{"d_model": 384, "tie_embeddings": true, "parallel_block": false, "init_std_up": 0.026, "grad_clip": 2.0}
Each number is 128 + 24 x the weight over its row's rms, rounded and kept within 0 to 255. Layers, rows and columns count from 0. Numbers have three digits each. The size before them is the row's rms in percent of the matrix's.

# layer 8 MLP down (transposed), 1536x384, rms 0.0759, rows 854-868, columns 96-191
089:152136111175120143112117119120142138138133114106148121115128138159107128129124142137107131127122116160139077146163105090155089119136132147178130146131120131110116057136138186127151114144065118101126112129118151164136132095171150143085130147166126140136101127125110138147145124173108118097
096:125115105153111133092131117132123134106130107150176107161166097104178092124134132102110111129106138137111102116113122139099136137126153139090150108113119186123119171142107124082084129111122134119064117138136145055122095140093118077154119131116142152099117147110082130138140111135085129106
103:125131121129104113117126137114127152126063111098111138081163120089139157095117105095084162080142142117137137145130125166154171133167124126102128132110134138122114128118115130145167165102105105117073134138143142131099082127162116132145122104101104083129089086121183094110114148177126104141
104:118155148125155157127130095110132132159150135115150137173114120122111084107164185109097139112090095119090052141135138118127196123151104136129108111100184133162165101120127131127124083138124124080137073107082138097160099118138079157115111092128122132158117139147147129162092125114112102114
100:122138142146173116141126132123083129117146136107096061112107182133149120121125135110138116112123126122166127123117088106178112134172142132156099154108094095097143148169105099146114139146117130139141128135160142153108120171097146119102125110137117101165174120141148150133132137147085113169
102:164120139174125171113114128143151178115112116128084138081119101131156141145145122137134137124152148169160114117152137134088118145135114138131122112110131122116159117169137122133100146122139127141177084087128127121115149138129090123162098141077075122159130148136139132120108147061104138082
097:102081108117133131108197136127103145136146152128085143091139107139143109106145103129161150131116100147101143171126119173138145144118124087101109160088128079125147132084114134149120151093125107134121141140127079141158135152098121162105123136115101123112104122098134110160158156127110127103
112:154161116100147094111161137112110129143098130128138106144133121112083151081142158146147141155181119120138121143122113151146150148105116104145110125152109160095108132121157162097134156136118070161090160087137112144115142148181097126111143123118136114116089171146120131135116128114109125130
097:095167097128123126126090141109139109144099171118101129116168132120097130109119101095124157124088136130137104149147111112136110150109141131111133120145162172135143128083143136146126099135101123115100138106083160091159104127140129148067120084134145120193132153138142131150129189096116145115
106:132088083143127080110113104137148135081125068145091133104107161153089164113116165146144106122100121096101141155135153123156119149131191128150106099155133117124100126100146090104104101112148110152088132130164133134153138127122141100115137117126134118148157150146130118110172130126124120134
103:189147139107141151132138120155101148062156116132131155151131139108168163188139114114121156117142115144110115114127149114117140125162149136139160111110124095092111137117086124147147091108110094143144153124132173099163119115113144116149133154103144126120150096089150123115065119135141123140
099:145083110117110125093097140160146122105143184126145147137128095116125144098154134138108160124164154164143140114146127141115125130132096136160072144141171133109103117127113113102132155140138133146081133131120112189128114118138116119108136124090098148136121113137116175165106123192120145110
101:092101138115105142147173130127080128171163138089139151154124132155087157169163070086162159115109124105107126123143118158125123108142147110140153129122096099132110153106132144101140159158163131125167151132102129080119113113124124099174115142160164178133147141156102113123173106131116101061
102:097129101145128106143097123103129126110172137122148114134132150098125114108132119126139130138098108149151144126166175084134141119099144156136112145059090155153172160147185117102077136105151133104127127105146117099124121078107104167132106156106150124100115161109127108170116123090106119102
101:142140135110143147104112154125105126088118144113114166129117137084117176143152115123135111134149163115117149106150104122185144075173146093142114119160131114133055139105129140125164152132084064105135124154109152143120158082092152150080114122148100135101156120137089137155134103160132081094
# layer 8 MLP up, 1536x384, rms 0.0855, rows 855-868, columns 96-191
092:108166126119117116094124109152110122136164061110170156101117131115184147101102117113128143141110148139120102141185120157120112119104138121116144111147130133124082107095146136164129101143090112090079167091074144099101126121104104146102144162125126132133161065113139067130138144166164132166
109:140120104175109104142133101156114113108124113125087111134152125118150162118113161122143117092108100161158096146124097101173130108144132127105114075149126156116103159126123086127111121094113125138158096137104135170124114108163141123157188132147109100150152124101120155150096156121092152118
101:126112135154107120139130065140119165139079141141106138097160075102152126142080106102138072140133150109069156083126119119142109125136109128109093129131184138141099113127160132109168142136071153124130139121108093130112096145171123144155100110092114116157087109097080110118153141153124151139
098:156146203120136166130119182100113144138125098097134096146118132111124137080170113133098150137124061146141105133105132127131149150126142140146123117100128115118136133132131134159137187119123156155099143160135111185148160084163136127116117116137164156132126131126119110153142176140086122072
103:154118160149135163143142102139132152131113143142151143138110127112177105113116143137167118095140130158095133115164174121090147097131128117101098140109118119145124069141129112119112132129144148123153137117094122130147138133097119141124141098121120152180147119183146114135119125107193191123
100:114127127128130114131098111149086124116148146121153075129110122081120115134159076116128071155115138137152107118126130131109111118126085146129141118080165078135135116138155113112122160147112122102135116147120152139131117176153099112149086148125115126131141152130093131109127162107149160135
106:115129079075091137113098098146099154107120141176125115101127164152126062116148132157104187124163120079121135116093095129102108164119106100115115163128121113185130173145104121118122133100128123156126176194127119133104083147103102130110190124138138145141142146098164109124135106124159125126
093:127086139126131120142169103107116104081141072086128104116138094107141166122114152138114103137123134124109105110101145147146154158118148134109183091128123141126134120124134133135116084131143128130092141155111163109115101156139123112143091145100094134107154149122133191157154166130082146146
099:123124142143174112147126090145179124130115152101124107096129121150109129132097135122140113135125150105138054138141132159138119089130138102113149138128173105111128068133142114156113136128132096111142156165075094154132144062117114100135096123147124158123127166151109152111172150095140056133
115:119107150112132105158158117132123115130169162096082141119119122112137163153137144131128127142098144128117119139114146129128122078156164126097069123099116097187123141154102130100106104143132129154096108105135099136136126163139126102163161119134157123145130132163132119074084106125146102148
096:144164128155155155153154170103156147103132179107113123110143095125149109183147163153153134103128182132156152135125112154132122153109075097116141099093118099137108110155115097152115125140125096176176106087143125132143147136110119158115117137122131092134109125119131122155153153125133137110
102:117116119126129106170133098143110147133101112142145096102134166145149089135141150132119095144160116172149145097141098145092144118133131149171117139091113113142144118110113127108165164120120120159143162136100153088168137114132153085147085138131164126132149158110137103113133131134130104161
103:092071147118139147113102113161099125164100143136138163151069114110181134124176132120117127104165155138094125096048084113120124131140128128134097122140107129097101171100138168109170120104153118186125159122147133163134144117143106090118130157121115123134155141161129119078151071104151152109
095:136154137118139143127147126122138147121088106129116125143151142123128140068166115106138147118128119069098140117110106120156100158141108132126134099127146116094094175082142124176086118132126154148110171117088147166141153113087092118145099134136115138123137148112144106174120156146191114114